Part of a small language model's weights: 10 layers.
Each number is 128 + 32 x the weight over its row's rms, rounded and kept within 0 to 255. Layers, rows and columns count from 0. Numbers have three digits each. The size before them is the row's rms in percent of the matrix's.

# layer 4 attention value, 896x576, rms 0.0826, rows 320-368, columns 144-287
091:143117125053119120172173119144125111115109125114077175060168101182078173137145107150056116123115079127079149078139161081119153067120157085104148108119084171148104152126117194089105089153062067137154155088144147117122138101125153073195122155107083161117110083096046156111119154127159127104107133126153141083140052165110144134126168152127154101122168088145122128072137166119085098101093140114160167161140101141130183153145143166194101
085:119091139153131161146077155196135128115206114118180111099174133101091087126093142122080073129175108061081096100127172107117071137137118107130070102164089031139153102131176154126141115084149114105099134078181128142076162153170115120118144086104099117159067173101102143112166154110110128096114096087103135186176137144132132163088076154133159111086111094117163161158110047087132155100118108193108127161081125152116105153119121113099194
083:147132153136089130138186135107090075153112168132152143120129094153124133098158123107182116159119159143133114081108168184129158156174129104170140079142153110149085143123086151085109134133115165185168095099083111151175142099086144100159116102087137127119128100084159087089101154154137107173156138126155131213123133141102142059096096135183099112128124172120120143146125180114150153191118134094102193168192105136133131086092136165204119
087:113146119166148089065094157098174106055165131107148087102099106152107117137149092110151126133134114139139150070092166122128098106128233136105116131162135128126150095139113145120123112091116179144160114123137086142125132157088165119091143126142137040109108123139136099113176146173105200108165079077098128140119136124076145078106089132110190160115138154129149143120119104072113121096113098148141161131143121137090132111151126143167115
087:139127159144068085101091115161137176113126123111165135159150117168078068102126120104144033131111123088117068103138161097136141173137153131128102125200146086136165108132130127119119193145181219168143144124147121152118150125108141096089165060158120153164128142108152117087146214126125127113142139106127130123163153147180119084121141124131179101144136149096137150085150095107126139047113154171132117088121123123154127112150143152093038
086:099168104140146164083070187117204149099174156132121112144129186115098120140134053101093095091179150135196131123102086114124120128101116157198142113156105103129119099122110151117080103137161154154171202127149138049155101131096142100157062113110124142139122145129081180130130157131106169094127111080102128098151112102093161174132111104091104112116189139120197163102103125101119144100104131156090107191089125146079168083122133090149118
086:134053160135122174154158109160173179120142101151103152084131116064159159140095113131104089162092118099112168111145114109157121093118071105081136137123081128125104160103155119147140129150156129123105080150216186166099145129138100072136169101173139027127120122109162108099180105143093073144106156173159102082201116115155139079161160077166143086126117132141139120118119057101189160122162123167104112134110123119099110117079116169131101
086:096082155128102091134064158191149087106160200110099145070141106104135169194123109149073122143169145143137116090125142147115151140125168131111087158120080079108089091140115127176124112098124118154128144108157130163116147167146093093084167136113115091162143128103135136158137186103084059123134149091114092080234148127163180136114136112143169125204112129152146123109100096133099135150117147199110099108116113098172138087104089116138106
089:121086166105173121181111161138128094121182149021083189119110124142089177140117143076146178121152156142144109115094117132104168126193180135136203107105121116056156165086157115135117096118128158098199136127178170141120139107184093117116138107114114095108179147100114099139152106086192152181171196182118143094177127049104157134108080149140095197088182110110137150135117076150157092107185142116099201151171141093142148046147158166174129
088:160101173098105153150148100169113121129051119137119082177080065154139123150116116102156151165134124138155068152163133092140115169156105147078096146165090121096100166131089179100179115131092116103161085081174115161138129116162083077148130138138139109026072170102174124124133124125056143137105050126136122063056132114129163096111120091072164068102107148084159115132094085106129114147140126103104113140089077057113136062140120145198099
094:113187127151117147098085082073101127139107090128117135173045088164091145142115164132037137105116103133092174040173064142165136117141184188088114154117124172189133108122130106176136115134095104085169196181121156095124071120092142081187088064085169104107147119158110126080129114116162132152149111174143176171086107162132135112094124108065150144115089135157142088106158093128143125088102101058132154128132094102184152114144127118109064
085:113059088104104182170139119201136123190217093140112128116137103138148114122167105147114155159160103089133162111116132153113120054128133121121118146138128122077121094081153101096172116146122140150153144052141149154148115132135090156122111168162117110173110115116095135117201120137077126123061116103129118135123137171109083107126218098097124061167141087147144071004117189150134133034109098128121133059149117104103143109078050160093092
087:144146130155061082144127181085149150119095167143139118095125094164132166143095137127090136188118089105128161119117132117184063103124146154144157139122050114213139166135087110104170109080124127136155159110124114149133076114178101114142105105214109151140142080152168130157163115116133151174172164166124106141113130158114092155096092106144153136138180109141159136123121182154178150179135133075117120127099166142181152137079104118125127
085:124179164146232104110140141130173139136194182130156116191048122124116107138113152167124084054142142105122108128052133128181100140128156086088107119123108149105205121103087138082124048172096097109129174115198104139103091132078243127130123103092094167204098167127076113096186134170109146158142076172047123120138169145107141160075139111138106139145191115119158148100166136186091164081129172129099091154157161154147178111120162130149124
088:096147109134107194127116128168117122143142130126103124131088127165187149132051114157111168130117168160098115153102157082141084140083102086144132147085122122150143160144132094101164149194100102121117134108112167145141134130128118180095165085166095102144142071104131142120104088137106174145107136173153149132100139156111072115129131119131097152120130153170133116148155107123144114127065162078069116073174162068089150146137079119142181
087:073139150127143151143113097122152131115178081138117107088110176082094151183106180115113101123086150163073117155161124116135142101122146077181088106138169185137179148132152108179156097125152082143153156078117169170139161067106093093092144095129135127130141111159160094189100190114152108132044132145134105123194181159142169111164151100148121166111136125112135140161098122116080149119137218130082109144159129148139130087131149143152051
086:155122190111150100156166111100129133108189154057115089141115114088066165121090166131179127134130155188161152114150110182143169108131149109162118114115118124094121140136134167088166118092182203176107123055098062182112165109071109175146154087117136115144085150102154122157132148183130125141139117078192131074152139143177196077085156096152075092095149163114123048111083177173147114160133160108167109113096139155060128134096224121089120
082:123146103150104109096129178150104140112154122197144139120104228098119156156113177124118078032099147192161092120157132185134124122136107151178071151160078134110193157046093176134120099088164097115152140155172092124136162120162156122119164136140107144163098146168143153142087142106052173119189096177077060157131155113148167121094105124167091158116180147084119057116133113065153143159120167093112078142093151107140101154145164137132124
086:096139146090077188116175142155125147098093124126094160124134150048127121136114151090096160116098161160178112121091136159082172173107143172100174148124135078139192107146167095168129095065139152181130090115119115089135156167085110132157164170125151114104148117125112181129127185132135106140164130113140174172101169156111102135104147112162120140114141119131064111126170138097155151192143119102137095104156105098072155129213112143133127
079:125079121130114162133094169141131174132160134177141143112103116152116137129110153060102086138172116149090185106147115120137108127124099111159137109160139192097150118054117113124095130168121106126104075105117124113155138148142125167122122161124148122069171194152112147112148121128167150169153173138155183157153117059175086087113091152115105104099144136118104151139101093088158140135186102112114161179143113083104117114150177119133111
076:132153176146109141127185193175111052141165126090153132118089143102136149099114124074081155114173105150124143141172095201093173110172135142155097144110147162134127147129144103123061148197099132171172119103089124088105149132173127164197106182138146139116093135120144113067153137131096145133131175156198123114123149145136134192161095167155157121119118096105078126137148140178075197158124121133149081127143100157161178174119098131109093
077:089116138146110110136131109154126112143074107120164093117087058107169054187127099139202150102150131115189126148134154134163118125135164120085119170142101101096104020179172127139140153138122143054181094132133107141125133132108115151189104150109083095170140091106135144139120163143099170087133093121094174131133194153133139162125138120122132107150147110148140093107129110144182107108068119099132133124078115163119164165132104148104235
100:140102135093141102136120086154097128161156109097125120132151111122090097089154119144136098145098154047087167167143078159176146142179112089098092149169106123170080106107060161112126188099118134077165123097165115167172078142109123116100132102185048109139076151132137088155120102128126140143095111068106085072182123103166154118126152134142210127111136074114113148067134083125103171169127127115104126156100137167215103119123134097171151
090:144144113107097153180164162122101141135191085131144135145133110141137153110083178134145189175162140105127130126168129113141163127106134156105161097124143097117138120125153066159089136217111122150151114155127176140062070093174142159092139133149141121144112120111158071084119110135132109100115138119113139176110147103156117086155152095136104118107103144141126131099092143157079112105119190182118120142116087118094138095137125133120191
085:121131122104160116174157136092118116115174125147118125111149098101122153155158113196186129122088131180167112135150135156107117081158188113148164140131188172118152168113139114094157093164114150172113145090129130193112145103173108157098131166154167123151102103173147112061129083168148123156159090201062111146134081087112144099211089139177080095125142102126170144127090083140129132122165070109157107085172131152119121124165177080124117
085:143047152129103137110076116131084114126072101131158123184138085116133125110132119131105066118131045118145205085112126142087104055131094095111136115139130123094077114156119111144035154174145143138086117147118149111131128139140132145138151202100107117139133170105178134145175098110160113165207089142139177109110110130190127063167121153134131151116110084107152077119100116156120122143148118161109172060113088097093130174108094208118164
084:171084089187141107120113109105136111122127155132137093103160105090158104179129150121113043110069121175147085145170086117129134116174113206157100148105073109124137160127156123143136139149144152130059139208113114149130148128139099097134071167124150087096112139138095118151156173132135121136115103097171053161088149096100158093157069044172169193090143163145118127171110130162092120093089176107100080074095132117100072102198179159158100
084:148124093120053151129115151058103196121162093160135129146140152114116099096133117135085156151142131104111118125143152167122076123108106162155120117167149152123126119143148056135132160173181129138176132128096095123081144110088154128059106090087129132146077181124094185093147145122158069151120146137105171150195106128126092135147132111140087140117151168143142101125157175109134088069152108125148083093193115164107128118162130181105088
080:178122144138171144075126028162154169120072107165146176180114155089161131104197141148126142134145161140186110149173151146183143133102082133138095115118158115120131199105120163153160152079211153123122105130124072123169088076059150116146178122135171127093132132094100155149157116167121099126146131164117103101151093119173124090151137178133153123161090158141118113145152171163130072124154148150121143144112152124170103137148119152127199
083:088075177139141118124124114128131134101134183087146109146109112118129125139124165075139128150116174121197136110137148123122081124107104123124119109142026165125138166164150147161161107096111099083089146187145154092152170130093157128153064166128112145098145200122105058122146152123159133134116078135122135157112149114150189102148088162111112155101075127124169159131049121157106178116175157049108101118156103091155124093124165097078142
081:084092148089121172186126108160176177101142147107097106163157120065137098099155128139133114176124128144113118111119174127108149124161101077152121108159172107088136140068108134160116151137124158113156126091123140151119122135081148108128144129157165094129117102133148116211130137183097114125182194082073118117131092125120141112123124089098081175116146100104089102136087154176110120154140156198111036020120149130141134151138098117135140
086:163136127115115152132126155081114105168198119182173161167131114136094165077164157072135149138134116117083122126123165109143103143086070142100084133154141151100164146117177091124105142181142125098145151202181136181141098135159201126163108122106157198119128137110123171048137134102167093141173159147152184071167132148142088102136210177133100097119185134106142143091110171106132125111108128110114143158139192174088088080162118166157129
088:160098126124123101133153174134092143126133099126139105069159104083153146161108135150119166148112112099039150165083072112166146152173119120110176145138092129145125111195107134124128113084128104041086157087133190114152116136166089114057131108127150141114193101166128168173118111145165137113062122082149099170157145156091079102121120146184138143197120099187110122161100100101124145134106144136131083167080078180195130121092199107146139
087:107139064179146096127120093098130136125153176152120129098150130148122145165075137125096117148162133171125064097070143120108043077200168115150121138122125139118104174127168086086079119158160103164086157144097131117141096131068106153190186124143189122194157083120075148149134141142121142154187184163098142130162145108097161127136160118143116082076121183169124126071130206210090099022083129125120131072118135148134141142092169190069120
078:085157123121169111111105118078122165114136173169158092172109148142148117188185150105133076116055150075122117097128145098128082136116126136085143155194062179186168195133097146132108126120105121076149126186159144125133038085133085075124103143135138174090165124134134134115197128131109107122095123109176059164155102140111114118152102108104123065107138176120178132136109125180129112120160113104170098113156129110139131113124110063170147
083:152150120175143131138093120116135140142072124078170106144120175069127095168116162157091103158092150150163086136122107088131155139117167142135062157103127099125110148132134113122129174116134137093117138183092155159180128108181144171154126090107169183117161107121143079118077092144139136136117130160118156132140200107148119098127074157163164088107134130142121127172134105116159175123094121022165106141149146128159097148186174133051061
086:090113182130229091120166128127113166177105182123076117184168135118121078173077138178128132169090097173119135142149076086071134103125126127132175121123069101124148109091089090119178123138100062084121167188184188129136129112079124117110086112121129125146146091145107119133143132122193107113139142153127106145108189075189088152093144135144084144098155080150102110151182056130149182149127155089194117151101189126181092187159127152079098
092:146162147100115171117098097176184188135060102102130146155085112125087080187127102151155095152137105165100082086184110125137163103151146156154124093122132106105169114156203107124120145138142146134109144110133086127160174112152115051145228068104113074137124142079131125161091182166143079112067067138124174056118067174077091152141111115138136127130142153103143088113146233147111166062119095164082104098133130154101152105166143182157091
091:143130095111114127098165144096169143143162087126136093117079119255207145124099114177093122152074173130140153061108167148107134056122173133156157160155170185150151147128124103164124084118162100104128115167099172159129138124128146101125139094159071130110120045087163133113097150157169134166156152134061081157106145090159148167087164143113134165126115099152098052140147110101143128093120131108087149080189112145099083126114078134149095
092:106132111159087105121123150071178111091146083161196081134102125157123129125104139077090068128166131145136069124116170147108048134113152157136141128079149137107124108173200093174081147234119152179077126121132148152121168109083151161148165077095111086194076122142139136047181181145091146159119129083134078206120167129113133164129094074130189166103153126091166161129120099081178117099096131200131137148133162116124171129110105164118136
097:113185178158142093097118134105137195133157169142116132173155216103090148097107113111185102111141130097169164141120108110112157141126176132122150147178121122120092115168088148107066117065126123110178140164123027110143136123130129175111096125075105163153207136135137120103093100080130135119105159183145152115158132112139135120114145145139110163129172105090135129140156065062143129161152054135185118190146163162134142127163143122178131
081:145139168090099137135134156135117104154132124128154195206094125117134140107156124117144139159134091139166155072113132149121157072099137109148058129174119105114174081143166151120157085117128103094176158079158097182119185120202142159107078154039153099120116053155136139129113119105157115149114127116138090169126146145169102089143161174099118082103172156089139132139180080143074111175154150072130150116145122156121160174156090088163111
089:091165163146183129109130072100135126128193148128152042090102174142133116156096131144135118119125082141138180114099124131161101120086155130161177123154120172105120121115155171099087102117119136089110089174126185159124117118108143174126141094154181176203117136184065132123163131156110117148113105128103158148144166106098143150123148083121113086088181140126142165125152164105124159169122113121108149169131094093148169121090147190144125
084:156152093121146113181185111213136051099058046135082128145175048169141131093207136160170174144099118124069172140121152118146140075188137136159088110115156112138137123113064111136144073093154113101150140107152139184159102101172069141075066126111132142116154099074114102204102109147123102089054118187176130068157114122148170131168152229154106133129142129140057119156129127164169119111084157102115110143111115130134102167191154198128165
082:119076123122167100133142084148123131116118127127089120147104155125137138129147152110170112149060086130115163135145109170171117149107201124155101172133113139110114126099151161169159101095182115123117134113122147126139090118095141141141113168123137167130152087183113126186087150154176163104081113140118168134176204098136110149138113139115109122176174131141103120094154126174115110067116177102105164138120176109127152138089147119098070
085:147108142098098120150080154066184111102141096148162145102109128144136143080097161148036098122145131169186120090200152122117137075117126134124116083180099159112164147123110088178186198134124136123158110131143100176121092181096123115144187129134088073166097146129134150114140085114164147171148118070074119125167119100140215109082146109088163212123109163147112082174135127137149144073136147201103171156146172071143137125192162127156117
081:075057126102116158104172169137162099111154181145111112098070101125132125103146087097080167126129123087087186113131112163158097180109147113125093131087142096126146131114135141168183134144151166142153163141101094088124068140073150117168171166160130141084186155089119077120251125142122095137144096104158119130096143119161134082228124102113173100098107125106082136123134131160126153148175100203121139111153093101177133107118131175140115
089:134116118154193106159129117137121110120127156148073139091143107101078128187175147105146122139140126085154085054125075122106138131149084090125133092106120141092130132099126111127143170116132061114127151108154176165184124131129109074122092092127159082103115119161109102223099159140093143118082153139120100066167108173129125077133160082147126147134138124151109068076102164155091164122158152055141094093108111152128114115090095066149134
080:125140159117059151112166082125161118172129099156118109099152084151151186107125106139206112148128153117190127180097081166165120190120130113141177150131107120119174108105161131165114141096084173173090190181143099104112068131164134081134130160191138115044150088228164123115129109110098153196111131100144106119122065121151172140142158145106139100147065118131119188162126153110170155147131136155078150158124082201136150154182145138146111
# layer 4 attention output (transposed), 896x576, rms 0.0767, rows 320-367, columns 144-287
089:109137119111145131097117104114113143172128073115162097100094129090112087104191157147087121124144131123173097126148166128114113072087127103180135090059181118123090063095199122129149147126138198135155107129118129132095162139129108107123136132108119098122136105204214168131171158136057124099089194096127097141157087133127142145175118052169163166099104132151171171126099135117098133133138112108134086127121126123146169116153168187164124
086:123144123119134128132114174161143096169104156164104200104109161141133051084153126121076184050171132140135016175106102125203159117142143078105106145100133107050147107163143151122131139105127074111174154125129125128202166075099123124112156094158095057199129149127151159102158140082096095091132126116134103107112147173116144145124103151098187115138131087104120207239141153114145092144122123139136171156094091157145091135108122143143079
087:152131099091138101142181158098150171045130151095129120076078043093133111126129079110131079077178146133151188140087174103104146151104152102064135151067115138092185130124134194125142125122158116152119174150124100126142096157100111115150158093087101155164193146134136103107071152107118155064110099131111098149148113171117164096163117060124135130158093140078127126122109139088180149072113131084134149131118101125089076155101141125115136
089:105138090083124135114107105113157109144043149152187152084156123143095171127116150068130151101050150139103179156149144185132103131073115132132123091137122088161139120095134110168153177072157093156091217163169101098163112080121108121146152148126122096109117110163161107070093147110122146179186145119100115176099118113107189170104170131167192127144127138129158138093121109105102150129107099155142116147134127140098061109095076146062079
087:191099127103149122203117103058186134148139105115097160101183129112079148120118076086200103097132196079157141131094164191133122125061133074080157142174056136134119075147111155101117123119112115129077150104158076161135152098129173142134150076146113132073177128145106168084145147152095126183141175133136114131074127120138172101162136132091121098108143085061147136151154133115149112091124154136117119133114159145080137113164152120139086
089:158130150122155173143148088108139114150161065158079209204150144093070134153076128182171115109150070140111122186176113214092140170144145105122155084101139110128142167157125078178100122184138092126140102147076134102113109146105131131103140083097075078129133156116151145105117145133091118179142125142167112152167092115163116116059128174150171162090188131161057111169181115127153151129181135147143120114121106144091179116202119123136118
088:163074155086088148072131114163162155180131121126080104122139182149096160086158023102047084167126106174132148143112117109138104112158117122062119153084165085140074081134098232140172146060152155136156131120125086108137156160114194099094123131163140104118144117123153106117068193111128125124158156126127130112126185089097121178127105186106055162082163111169124116154157154147139152146077133100118075078110102060106094080117141150092126
087:118142153115155168141081178128129168096146113070122168162104142157085136112131101207109112162160172159151138178116127127090159117139096142153115111076078123105107106159149164105177123164163174108093092181167151149141072139103130151048177096137142124147132123109110160072054119134057184126175075103115119085133110073133179128097065142125137059141184162089092126168085101131108077129126125078133173154078096119119186107104116151059101
087:138158123175135139205113136141103160044137130142176121113098164167176100106142103211092165110123090146128072155126082135101112122107216134119099138065094150189110136109191132147160086176116166097122133146104141181098174207143112098111140138128101132108178111148117099114042104099180194131101126127144134099179144095100125099104129193138114192101149168129139105108107066119093105142101175123095111139114097137099116177119111164121058
087:118059087160104111108127109057150108124192112111141117111126059114195172104095086106132152102105100099107114145185143123104148165169097139092167174111200128134105115163136095122140141110132081086141096176126131103111161133132111076130155045157182166148134118154088117108094118141119158122083061157108164102059142101090133140094068121143114123164064136102111109128151156199098111139094107124084080159131095161081100100159134103129170
093:105129175157155141119125119149114141159097139134181127127110172091160113146126179104197131114097116153093114104137122169114116107121107067122199079166156118075251111114066099087120104107135161108190150158160163117133082157123135195180145139125175152114141101088146063111128126107141119204098113126131152143111149122114147065113210144129183108113098186182067195132176180120076115169229190135174116127141089125128172154127114157128128
084:116115079195138168161133127176145161113169098133082174100127109148081149087155119116182090067154166143117132132110095098135111129163134129103134097178111125116145151150138181133094211112163122104098092153162162125183135097151153063069119189167098148178162151087109160121167069172123154138158136082116183184198159103103095072114094086108079124110202095138151122157126131172100160167110113080147083101106168114134157130108096128143158
089:108162155169125115118131154160132140053132141127162128090127084086136112163085134136178155135110108148129093126152090145133106072128154162138140134098145074162097116126123111112061120087134107161127114103159099132146103102126153140095199097191134136170146101089116136131141127117179111102166108129130134125193155175084164145141147135154159135151148181097081118140063156122132165112141146073147104109170124115133116184207129117201149
088:101164089107170144112078111191168142152134090187161138124123136143107112134120178099103172086157100097169134116093087123100164140111165122168082079068110133077192140110110157146109123100083157111127156117103148170124152115163141096127133065157109093104100131122105132127126233141116139112117131128159151127153156175138146104094105112121215126139108081132118133143121155102143116203147121187135145103149147126157053149092115198141142
083:062196103173133135132128160139116149114129138118106131143103097101156145129118151150141156106169083184079118072104039114110098087154150129129160158094162127116139111106149119078134099094137154164135146098138196147141120062181124041166080152135138184163144129107184146138119121118097110173106089123156123117193151208127087109195160138075045135109142118127124057064161131163110144177119121123137126133114178116126211139089142108174127
085:093150191099187128149142120155145129105107190185141124108106127124101112116072144123146088140152177100107145135137104131146123104154125098177136129183107175067093133153189175133128139128142110088115157140161139143110138169123138129146096100158089092103113147159064132145129169121069167119119104139169101090176128106125139109108115096099186123151126119172058054142116067118118068152160103096071170102062142126119105098105196130154160
086:163068042037091096098070141129147138067101201168107185181136209118076140129103119188152098157119128137081139146118172084149163119147172141182135124104095150120084150126130094165129141154103085149129127161147117163166145128118113118143108118152158112131101079141065096131146118091135125138147144150136080108160189113165114179153139089173144120147195123145137086135094121132126173149123138138177130074114106162139041120114140117087126
087:135183161132125133140145143171120098133106113114147100169116142122135112114127115128184122156097135160070087131169117114087178134190166070164115139099137148119115073093065135157120148186135123106125127093136162122117117099131131145092075129069136114149120061145145146137070125132096185153114108126129159128157148100096129151117126135105193205156157104190149105110098078114136122085129153168099149083105106155141093080189148063100190
086:123117148108111103139152124149108103134141145121144057119133092132106110159163129151131115128163151130088150202135051186134123110104155118118116184084056138077085129123049135126086097110142101086115087156126117143179177110204173160164138140123169148052136136158141063105115161151141186122158077131113119098154150102165123080205137125135144138062088162130223129120114135034149122118171095158099110165136129148165103152140116089079118
082:131183112119120197053181133147108159157127136102173167094137100075110090156149120128127119164142138093093131151148085166077164155137160115103096166147108151107103095193084152149102098125085089147127122135061134095101093152125157175136111075132099195125133171134147088051121169145139118104139137138154149198080146167093159092132122189164148181149112113137132100089136117161116092131106066142152125130081136180119170043180118103138129
082:164101128087092122103185108120141175168094147120154118145069106074123133089046115130150123092131177118189136090211207104064194116113167131108156131105108097103148127149141113187124124109114122134132117149080098133109133115123117098119102139188124133176185122162120179125130147165081121160160105060140125113142101100133173109147132143141113127153107078114138167148117179140121114127098210163164105080111088157104170092108105164109106
079:150153108175075100051085119089119122089126185148059169156154150160093151051131150104129136186142145138104130086135135092170078151136042073129074129133125115151117140134055059098122110054130117128126132123182116126145146149155138139124171070164142122088115070127119106121130154138076116111131075106070156150107152105143121150133054132108125134111106091184107156187100145085157117128073169100147135175160118088164203137101121113119154
091:094115084127132165169107114107146113138128129140088118137141144135135167069181115100081149138168075084087080112084077142111134127151120107094137109152106090109147122154232130161146140145103131185095150114129138128174109094109136109156126110050147130087140093157097216173115152124138118135148115126112138123081131077169131095083117156163172140166206125171069211140115120130117164136143077173114084174170076103184142105156105179154112
092:084078068104109097138095155097151184129176152112118142098117141164095141089109139152152191104163127100106171107112139120135125104139108115090125192148105116107115125091169169157115117120078152094059158084132166070108129095118141081131085114128125138166205132026124068133139102155121126147076081104141172105148169117144119140100063140173111129117150105116139149142113201148102119132064145185135150112194108135142140136159185122101155
088:098137175142078128105147119114170099169087137139148084113159153161093126165118129140133134130087138110142116131126146128152164088108149072143140076119095148198154110155133118155133169152107077143120124078159121124076185183120164138108111137100138085169140099045123125149158105101084191118118177171165112160099101137095090104149083068101102085148154157190164131057083122129131144120098203152141136111099148092133089117181149129125196
085:154169025128114120071142143087097157164111119171135144069104123091127121152154117167113140137131139102099140107190116126182149147148104149123109138108122146107160148153137140091169132123121087148128175125094149146127191141129100131121129150106150192105133125159071072147110107120113082099069135098131118165105133133156142127134126147143053121149147132176123138140107100157111112094102167077104052095133210180101144175116178121144113
083:165067173102096167096096175155101129103158122103183163119205111130138123154065154145184078099088117100113100144133175103079116109127106126118084141143122132165137119106146159141151086152191104137121115137128062102198084188081106091160136148175153112091128139129148103112083143115073111117115160108117181108191138157098128090125167157123183137123132182091165170162067150078149126168132150177116089112118110142126057088135157145123123
085:150119162193103222158092146178145010115142148116156071130160115109086158083125102088108098140136111150162153145078106156190168090156153135087105133191055059107118090152087059071114144095156128108157167154067147104114187150109116122172141178180101113088173142118105137102154111139217155095130207124134075120099081097054185147108157122096107151131145085137167158126141122093164107121118134092168113119152137120115192143118172116101120
081:114109133118093161159161121108133107128104130121084134160099130122108108169151124113121096142103171134165126102140120116119176094134111141074143200108081075120117134089154131131119162142122117127085134123132142131100187240119162114145101156141136096058069109146103119146133169211089145136173152078136151121158127175123138105155157042132128085111084120143150154052125159163096132101143090153102168134150126061102120165165183162141087
086:129120140129139152090196140090159179100166129120130125177125084175156125155053050158112100124071098084133180119109148136161138136098148133140094127118173085109117105115114115196158181108082096105094161114124111134138114080121108123131129092135128124135040173163103134073119105045127128122112124140070198101133132181116123104160145151127156096083126090197161056089099157172083138152112127146079160143121243118157148151088099127080056
084:118080093148209139127137070110127055137138135145086140158176081150144146153220089124127079147109098171141126082140144121140114166150125110077060191088101164161095148121161137108156082087190118128119162174116101134130130118062116084084070116165131122105142150175129127103093125158212107070157133161134196071112156097167149153159140154129136124176125174119097068115142084128103104149071173107097123113190140139153097169163092108115070
086:146177114134108108025116159192134132127166100122114132162120100091108115131105161097140209107126158153091160145067109119164131154122119115107128092136089128139148058133079091150136236111085143152117121138084109149086143112113142117083164128175119153125121149126119189170148197145125108141130142161128067158107110114093108083167165187150107145131122116146148183091104151143198145136123138141181123076123116111133148122123176174184145
089:153204199174143155185112081137066161173126123131090076163182132175126156084114142112132092095108108124129159101137124107058110153128074188121052128108123145100048154185119126172161141085076144148165153142075074165166079126173104161120140098163146117126164135104159088099124088182139122105174049087137118146093135104141114134105191157118099129158164113139073125071143171119134127108119168123136137092165118145129141135114109153143174
083:154146163125111097121119169111141107130136114132057127104117106097137106153068181135150080130159145128109091151061087117044108077129123164137105145108103144135218133137140140100114150115147157147090095176116101096079095130116173137161169141191116069163147164155150122191180151183123125078109086174055087126187104094132112157167211139099099079103208090102136136105093086091107162148136151094129085125148146138120082150139139119120127
085:134099113099148135193169135086146150113127158149163167133182041098137119092124150097107140107091143133089132075172133096137143164134133126114180155193135111119149162150179122172122172099107123134105091101094085072149142130121146089160127086142165114107093162130102104111148066098146122112106122121138147084106152211107124135083133107067169107119138100140110141120122098112137107106157112141112140072102049073114112131146107139123154
083:106143126115124085101150162159110174163155155090157116167160113143187131161100136124175128127172162064118126161174167109064102149122133101083134113136106141143183181103140134067136116128174127120138116104096154082067123137095142141097101149182150125140138093166125126162120186168050130129065104137185107164131136155150109117105090138113184159103149209091105154128145128154157085172225177165140151131091195156107164147122229125130124
088:067125138117169082036138130170180105123123150149093136103084153155162129129108107067134105147084093174153099104185126092178112098045142124118153157090195070109135099099163199152097105050101114108135099109108170116114128112129123112099098121107141146109117083083101123153136149141078095100094106145090123075130125110116118119137092148121093133090126136157160124089196124091170141189154158113169110121142081128152044167136134084161134
092:121066120072104122145090134165145101115103145106114132126111117185129116151181111162111128105088126096115133155129123078119132059116148146135081105109138162092098151106208164184078116110155111066097094149131177123125088137122092177179110091132113164175159083127160129154098110139138128120137172146135094043062141147106111111138134103113125115114120121156208110092089145175117192110155147037093091175103062190117134129101179102119105
094:089155145091129168038101096153085075146132134146113138117113171147133125098153152089160025110101099128104148137141121140148152124151113127120133103132136126141164089062006108075144154101158105129145148118121158077094105176140079131112156149130122114136151123151219126108134147193107185191137173148121139142238116145136137160121158141133051138096115160155149066186151118096145124081137075125119103095117169123139196058096142082190133
088:156105138157045108124028101144131141089101092108097148138139119091106152130114120141139098152129128108125082113109140072165156163145097117128173066179109124136119067095120154150133103118131140153127130147136117123133131104116106161071133053160107121155156085118071130092196137155030148172151126154078147132153120192158161132092095129132147162120130122115101136135167136139048131136153112117149113132088094102105094125135147115132088
094:098131193172070127162124099123150139183175148110166138114137071133138097133087106126142155149138124158114220174069087117132141124151162152137110091092134133243148155136131137115088068138118137145082122118133181085086219117192106190097134077120084140092106093150103149129144141070232110175180137130150109100077145121143128150148133118162144166139133146083123195124137150099136110153188110120077133111142130174136071181115064170163111
082:158099117186141107101174191161153082141115134149197096118163133143110105102115131083129176150119112150169049105166142149173145130128146134146125126147177145156130150110134048141140154109147120066167122192129107133093146125065109120079171123098130095145158089108166139083139132131106179154196204184187087175146148151116100115149090121179123142102089180130081135172120154150136056178080100184130127139113156135149172136107045123130155
086:123153174151098147098080133177155062153084118141151167116112109129110144162101230117119095103170168104165081153143097172088094125182124116162097121143113094105145155168156113199161138156166090115094100157102149087095155116132113142132141158128097083145110123108083093166156124044124141088120115157107121111135156126138161097065147197135128180082151106193075148083166165127122184138133065144138179166101123079170082143057126151136136
084:124102108111161105156131149144116140138091135100174118127081115074105177110129131082079134164088116166141181125145101037172115127098131116073105171137177115183073187102170121073098085134150106144110121072139134160131161205118047057135153138104171127117189106032126135144139104097101123089131084121192133151149096114138108149130114091100100125163192112077136195095163117129149100111110141132166107065162131152143134117084101099163167
084:132176130203142188167097111119080138140125117084141061037162129126110100129094140158117097143116137118112157132134141145117159059114118134107164164116157196104060136130113109109144126117135113131157135067175155153133156148111186148101076175169143140188082105170065054093122222205146105180091164165149120075171072108162148121111116146100132114123174160114177129146123123146061092175159133047111075165132086094147077116120130167076103
084:126193103090109116079076133069125105111132142128130142144090130101132162158072122079071191127150071140144139142171126115070151075139099081139139078072085083146200077059098143133078110193157111092147122163136124145110118075141128140121158116129118178146123115157155133110075114191138203091143151103088160093160116148114066133116194146204134152106146138128104068090073105113120090192136111147106117137107115204155175134126169127155009
082:090143064126063180124133089107096140125125165102111106126185142125117150104138081080138161208123153082096099082142118157139149174153124189142136169145124141093174177133116112127113149075053146106125132164117093150146118149141169116155136089110095105111128131088107111140091094112070126126102143135056136161108126132104127093140148174149109188128160132137086166097132128171157132163091090114155114185092052138098176144105113149097126
085:138121107108209189145096088162150171159091156149119147120096078123090093146100090119154114153146113134152157188103116123144091112148131127089153184207101153072075113169093173189166127136145110113111042119094154133122087177059156084117091114138178102121112107180067179138126147115149168063117112106147121085146078043136133132146095170077159140174144166077079164164025119140104171145131152138162154100153130161080107147110155149107117